Weights of a small GPT-style language model, trained from scratch on English Wikipedia: 15 layers.
Each number is 500 + 40 x the weight over its row's rms, rounded and kept within 0 to 999. Layers, rows and columns count from 0. Numbers have three digits each. The size before them is the row's rms in percent of the matrix's.

# layer 12 MLP up, 1024x448, rms 0.0416, rows 687-744, columns 112-223
096:525467450496479487460472512455495508508507538528574498527596499525553467571551506549572550521493474519469511501565524486460584479525509569456596454506486463578545501455525549524486538445538478431494450512456509454510455485440432492533509523584463516507488502507513543437481493432549582489469504492463393513490549510489522534558477552520
105:497450476457394515413469504527523465378533545466535523463475419501486479514439603549526472588494411526476515434520383439460449456580540537508445485541568510490498523573466463519536511442546457524523476517569425528488491454512541457496503522485484493488435455467516490539503495447458461485499532460503523490528536480521472490552446508487
099:530524504476500483569480563498431497472458500568445442519538520515493512415496499559526465465428482487502515468535435448497476471520475488455463472574488505426507483447526550489478562515441493528578554528513464463518419530520439439393498524473472508568513448530471526508465490504508547537538478552495493523505536533430502523403471492487
098:509492463469538494538508463470566471545506504525422428463552493478498581486484530441514489425524583504589454480522472437481456511436533480561483505446457480501532476452492481525527478484538415569539534495448517554511456509494484434444548561460528578510518420490464550448417541466537493531484508509486498518464442471538521496553521480474
099:441566503503458524486506464556489566568573509584514459452489541608503496472527469528538600502480501477516489493495560496554476512510507472455575501526481499490438492460446475539557493557464527485509433561488483499458563514504521574481474463477525456549483521530506582463525526442496478465516501495503526477468495522504420489521456472528
099:417548548515567473513542484444516506425410518434457520624475522503474456585534485530533460490514534552472468505487476456533535474524512545540509499566516504454481489498522487483543474512539562458550514518443563436600552512494498483483529454501561460537543479434507477526527534487457516510518550512492469428452476472455563504501493483502
095:518539485579536478451564501515483465438496501452533526530444466522531507478422491485530454437545488516504450546597475470552501424433475474501489473447479519572453516484509507448513389546572524524491534495456442590503461485537484465452519547483459480559500503460545455485531432483527480487486471471456459515460422556514430524557448459489
100:377493549509452509483516504467503454454485501517461558521564557436502429567436493526497499462521484520555471558478455505481548506508475554542469484503530521535502450437435421454526496524545603463537525521496491464524499541410597569511488501545458505480498518537507453475595501522490541515423522392514494543503570500492522428492516451530
100:480549496515513546483441543468540588501545514461459552450462558532525493542454487424565545464486516571530534500454488438527508496449479421572540490555480475476548552541521535520577537552448558523458448501493441511392471489524487531470568412468487538458480408517487529483415501493481497487513492504510531487473489469501477499511490459504
094:498560483499567498526516577452551434472556516446491449474422531518505514474437501514462526520492480467511461482489547446470466519452522557560461509483468527479528476465497445478526496551456516460566503510578522486515519541493515543506494501530497549554540520507534459497520521443525487544447472470461499507497481501574499491529458463495
100:532454472498494513478458470501472495506445536475464534551433531508499502490442531536503486499466466489506553491530601468506559591524462405511513496540472491492504508532493557495468504483525581499472473451557522554511568550466538487473452568517587517475455531507539405525541472467395498465518434492559477548491593505567467522513509500458
098:481466517565526555426514547451498519551418519465480474474449534486500500528517540534518463491506514450495531495520476521536471517553503517380538448524529401483547493524527462453526514517455483482544583537531435476528447459548562505458489445459487542522473528480484559454549415512504522548486453503422521512520494477463546563477559414548
101:477512492556497467498517500484543530536446435477432471488507544510592439532540487512448515568543534534519489532515453508464516481503542491558529492542490606460498508469473518515505441555514464506494439561572528448532549514520456487479522526502521531532488497429508489497498447574535509472494446542577505398521530494493510464549550509438
099:406583565446500574533497452460561550458575514500500511472547455469571541515499474471515505526444493545545436488516523533504512493455571466486556518516520558467473547511440512517530544491516567539492570529517540496502499469570505505475488571463524472507488375522496497471490456534472486549555524527518518483429464467515497495562484478575
094:535515483510512515490464527582499494503520542526471498555480473389448520484462468527520511454457546541451490511530452517496554512452494494553499533497483534511463530485470473499523509519560494487515444415495507534475522466533499495546457533499540569495523509556497459506555527556444500467438472453560592461512494478493588512532501546482
100:509497454459512535604528516505528527479496541525479401445466466468487508446466393523446559495526498493464497431440479548448463500501570507462578445479518545572465510495414518508518513454503553529533492504489510530479495460544488522554532463535498511558548516495573493496492520523534416512555476477508487470456471526494450513537509420461
110:493465522492587475466540463461535501563533481481541512481559470561536487552506506500454559509526502467508456492526456525468517548485524529465588496452516506425536522512524453456548493480510464481485537540498466564436493466527417450433552525475529448467469412493501545445487502503498492486521520473502523498430516447500457525502463463456
095:479514540493438529469575586483459479474546502491459539496513509558508654496542506485530490533537476485530520504452437515486453496439487491477512521524481481487534526528524562446550507512508516589558481461474563558463548506488494537567513520458441524467514502576521485456532527377375493571481587457518463496486528470523492554495521498489
098:485518527465526489513565526610498528523514457503507553489535485485503559535478520550482483539480502569457511546515478458484518539572425523495480558589572546559479485521597482505453455541470522491497500482451533456530537529546495584559443531524572404500498494531513525498461450507526527519482459494513482508466536533475420484521489497488
101:544495467537437458529469397508502501518516460438596521510496542531457492451490511466555530465495429502467488485483520556521550544489501452530489497497520514408548598493460472532552450560432466566494499519569526575531515525434448435462447473460489515459531537513490576461564488502511495495514484476462521471482461570458381447536464500594
098:466436461430558444443471515525453414506484477515450473521501464581464505542507553501576528498518522441479558454498546529462517464559403495506465456602509495525549554536540548501482465511545517495490498612475512503471561505562505553546473493552491465547520561505398487481545512511522470548466502478544528452480574438489463522492508512519
108:553551531507559465493464545515513512577504466597488540479453520492549474421528484526589456463514451478475479490447464488531502486497512473455485480507477512482488530500435517481503496476504390521494476498413559481485449491518559508465549417538520479498527507524439474509465573471460448577486535474482476488482566592574506500507506539488
101:555478461536522548458477514501514523507501473466414484543500549490548573559466531433514475514487427438531505541545482522475495525485502502438406527490533500491510469490433514480463458497492616527478503470549451537498596553479509501523436572521453402464477525496512492452506457484576454462527524529442494424523545490499441461484459505560
101:442501468492488487427554486496460446462556560470493470466502498487512505589578468508468477479476541466499466483507498515450506442530455485483513515505496461519521438485524551488533483492528536508397490539453516513532493485515549452483491473511518456449501489494538489418526533592497498499513511493550499508489499513503462487510406507443
099:495563568529457438407492468511495506446525487491540563513551514476510450493543551481474461491542525520554446451491496503449483529479554506465471530535469520431513430480520537494462502556526528521508543560479454547516474432468547479541455442503471489469430467403571452505530459487538481517466476553490481551563465520531486427496469450563
100:459492444550507514464509482434519469532550476521474418528450430490588517506497513468485473455471508508491470485489479514493534459481476487458635434561509534516463466459489487481484532505498559434411476489457464482453437445577489471478532504478514485487395494542453541513482504537475424494585492562497508535501442570468560540450497563523
098:442382495522545532472552480451495479482524554453536443510492516543499485528456507458464529461462512438389495452575502474518464559482473544538484482559511469485454577525605484516492466435532434486527543584539523522496486457508522540460488511483510439492406573505532543539564518453420506496439385571506560493522482520516468497463490525563
099:545499529584521448555515535508501525444444489502523492505471526480565501492550402499487464559481474524527520441480494497504511510424453487487515555495488548491451493482497539542467503417420546541486509508514478502528478534515507486475527491421515538565502469482575544467449543467535444529540506480553409422461490506496559520488589538537
103:514600501488521507471521593519550461430448477475531436379514446509541545479378515471545491493515474500523531499430588527597528417526511514482523452518482461522427487500469455422512555507515493549485441478558493476484407500452506473557471445449534500548485496492448493552530496459489457466505488524502473502475532497515536527483486531557
103:461480544501477501536538594531497480465436482501516462513460465479499503492444474493527490516558533486501500467497502551505489490396492538458469517534490429471399479483536475450437462533464503479495474487473601465565563524525504511502452446464567455487453478567492549441513500520417573573530460498593429402471441492488548525464538532509
101:518492522523428446517483504418558514476469515553460456520544521517564432580503583425563508438523566504468477471532528499514484514490526508515541520542531533511457540522474555511449517478563407505519494560414457490527559518509506565586430448538529501523448572519499608497479533520530533470503539529532532478466481481509488492468494581546
099:541503543538492494598502508500488441563473560512531490471478502520481536434492499502498452519473525524450545491521404484498482520421505526495464522552530523477474403609491522532500557505464484535449464511495514544516517468557567523409489419451475551556520539473501541445478510443460477418525518540532511449472511526523520525428471525612
097:403494450560533444484524446473528533519502545472484462439488418524495573484420476431509495464442421523513541525525512521509526508460539478517547499537562491535513511477436471489449457503591512533479486429506481495465349525482498536561484523482547505540477554481475503496486507497450538543522605499469488528501562470417465634484491521472
109:500502475515520454511569555498499475505509480449470530483488536554504492495482571486514490481516508525504454473507502493408468551430497470485538538548496478518492580450518560507505521537545506511510491537512490465448443515462474511480536439520520463492509531527474478481518517508558504479488485576528442489570499511555531439497488521406
098:465478447517551437509495607484495504490484580473515465524434457486529485464488486521479539531502513584444495524525557507499494511502434584490439516495472581483423509561538501500483494588487455551534553482537437433569519493426481517469440508536454375577489529544550490539554481510482518555514362471484473460484493561414552529504484501504
099:504521506528464533583509516481481510468469552501508481492536482543454495486606490449432420483419533496516459439566524483554454507497574507451564442484537439472556480460570577449542439500493503545511572545460538526531497479505479465540524562478521452480510432473491472523459475560469558542524555446467504524491510516470565497495506520503
093:497558489463523415516486500544492566469494551475525530579509466526558505487517519560566452484565561560527505464426477442533494508550498549570510482577516418423423542550468481463443530535511504509526535430523491483511453521530441501505553536508485549533522428463564485543567551481507502521577492527547573481471518571451474553503558498498
101:544498528447450507532497533521511473526446495498478480485532477508529509503487526489522490477476538468522528497571491537517475506508579488519483518488475512541475499434569484509431457450482447449502559556448420438499503529500485544489498548398435565487507528529510502537442443571471411510459524489487534524459470461603522517502513443518
101:450516495478488508513523494512433520500533516442508503577501506498452491544545524460511475522587493496530568405480542585515489582559479533503553546510498504459547489461461523494568512471487506471520413428510494539475480518474454493492446472539390431486462536462542464527524472497456498516568548467547547502492533533468497540521511450457
101:528495475468592510489500531529474457407432510433454504521429519563507473525507455432555497434513522470528453425547507479522493468415521476473459469528487499472441536531456492452536559489466563504443518544489485479467415469449601517571540415521533549472584471543492533563477504534551481499454512486570478537486496460523502420507558498509
098:455489539569506554421510532480539476511500389537398462472469452390554441477467510488506480499450511513507505527484517510461531519492402470484504474466538502562541520498520441466519450491488494473536476456482530501515558512465522552458504510617460385500490424470417502529470451481494466502458486550485539465524529512507515482489485502471
101:547449506531491443467447514481529484534518584503505522509435497497509510505404469540519502529500502516455483500547521448490518548457509430426572490602545523531530488509426576472526453535497536505507568470430522540547500567502504452480438535499534442405514543540480562500517475487540518493494464468522474521466533517527531471457531476513
096:476407535436596436519537540519478473506554491511487479476521499465558534499429549509504564545478521529487573493529498520518483607571521486496486476489506451516485502534494505531526515523409467463490487452470510514509494492451475512430577503461513521487562485499561586445535485490456497568441510488507442567460472448506548508489490464590
104:512538548515503426481509480459509522521521475538480385564547480509488452567459534512469513443494451512548443488464482476586541489448475541508437423547567494509521451545481559446487499539510536464433466468461581447555549426480491562504515519522537471517528475454572502527524488505504469546580542497492419594531449515518462528459527518485
097:564439494569479449552609473552587494502502417514515494595500493446512475528574490509519423540514515570469489530556557537539467495472479460487586493523539476555469459523553559482467414533498506425559502507540436555500514552494442496512473490461477503385549573535508541507536546580513430504528509446546512580528505514500450456522523449499
097:511544486443520480420547557493472540487487478540547496496485515574471525484476415524455548502567445476546512502514522499526488503550488486462499471429505455487536416476522493519478540499476529491446488456514479399495523471558559552517590484471532546398541456506501543404523557441474544514564513527527498474538477516510460472451534496498
099:458489544496412461521552537514493468507535502453571543483490497508520510486477496521452504593446550520476438533539508481491524455547582516505522473516517528465504441516505455443494457458485485577471468448515489489534488512525483488504479523509400449524500529464541570571506510485503512549494454465532541525468499545576487447500476452527
102:559488504431482492541485450449443514478509494542421437484543493538530512577483498499560473503495554502495466540537530525579506459474502522567513594482528540513515514445517453500531448522537488493512521562458526463504543482563514601505488471591515533504435417492506473442493569500512523469518539526582505478545512467496443497504542451544
100:508455489549529549534440506554496525554544515480479523366462491556527521507540484446462552518585457480456436533470534499475468560478443468384447499532472509473557459532469447571533487517503600461510508480541380486494431544528505521470453431451456495556538513504497472465503516551511554556441439473515553520522496452552542524532452500524
096:531566508464435522507456507474444503514520566499507509530477468442463527514484598526535560500514548524456485479536485479454505478446518505498505496501540570522514497503500478476596536524476472477452492530455476529528411571540499454560481512532485512548490439534440496500434494455464518548465395489502495482509484463510497452509415515475
097:520481513426520464486504502540491508491478493532474492561541475536469470471458437562440487502461484569458521529544508460524467483515477504473540497484505508505431471524503489501483566517456508518475546477534519503475431476475520504515497429508496536489448479553531471477487507464440489480517478554535562530515484520421518479462450536556
103:488534459473459448584503436476580468449566486547594523481535528535500419496472539518503527492510484510500514512544459490498503438541588582589448490465505489445494458459518481414497545500556532508528545528473480521571473512534526505544514546548505475510498543561535449587523466514448446475490548499446502507472490490584542478443502541455
100:477496496433470490499546524559532498536532437530503520441489497430497518475435497505557514476559540531516508581438472505516494510494577489458479507496618477401479417577525528453513520434492560497502442503519544470532479463481519500451512511494517455492498460551573601467471540474522463511451465516527500482551544488467468495505493455525
093:529510482446547440456502472417434535460536443505499548474473548417507482472547463484538483487372489489506452475579489465508452558569481487479539578497558496468468534489506500487435470510506507502431505468457518492558405505532531528529586458490475449499481512462472483520516501509471506478429451574467468517455519551512466525482509559499
100:480488538570523524490533456459538534525631461503496462445498495497452480521455471498503552472489530449491536483492508552495531500508478547523513502503522467472501482465542584567479575496517507534461622522520533511476497503461557455480516501500477553536526490417492438472453489563474523495489508438463513449495535512501524508511488461477
102:491600560486457490498549485439534525530492513515434567491559531441539458503493556523513479549570616544524498490539497521503557455479498559533461469496516544492553516529500555555485508407568511474477498496530489490472447497527489514501464516527534458496509439503469498425479457452551571569443464476516510511447489502463439499493527571397
099:541523485516461514476584427444493443444555521519426516533465560477463505569497501496448479523515544518465531579463549509525439495551501469509471391530472543516579540543454535497521522537441410500486503560529433448535418523474475493448570544522504568498474502503449552515543516544561506545475475507481490504511516512536507451543464537514
102:498532478552534478465439493498504552519557468508477577495501492515522538533494481415475461463517575519519504543510540511513490478443498461552498454475475481486440482440599508597445481468478407484450501504466425474476547587530562445499457451565520453474489507570552503436504463510468542502498575538444458530483488486539487511488485506432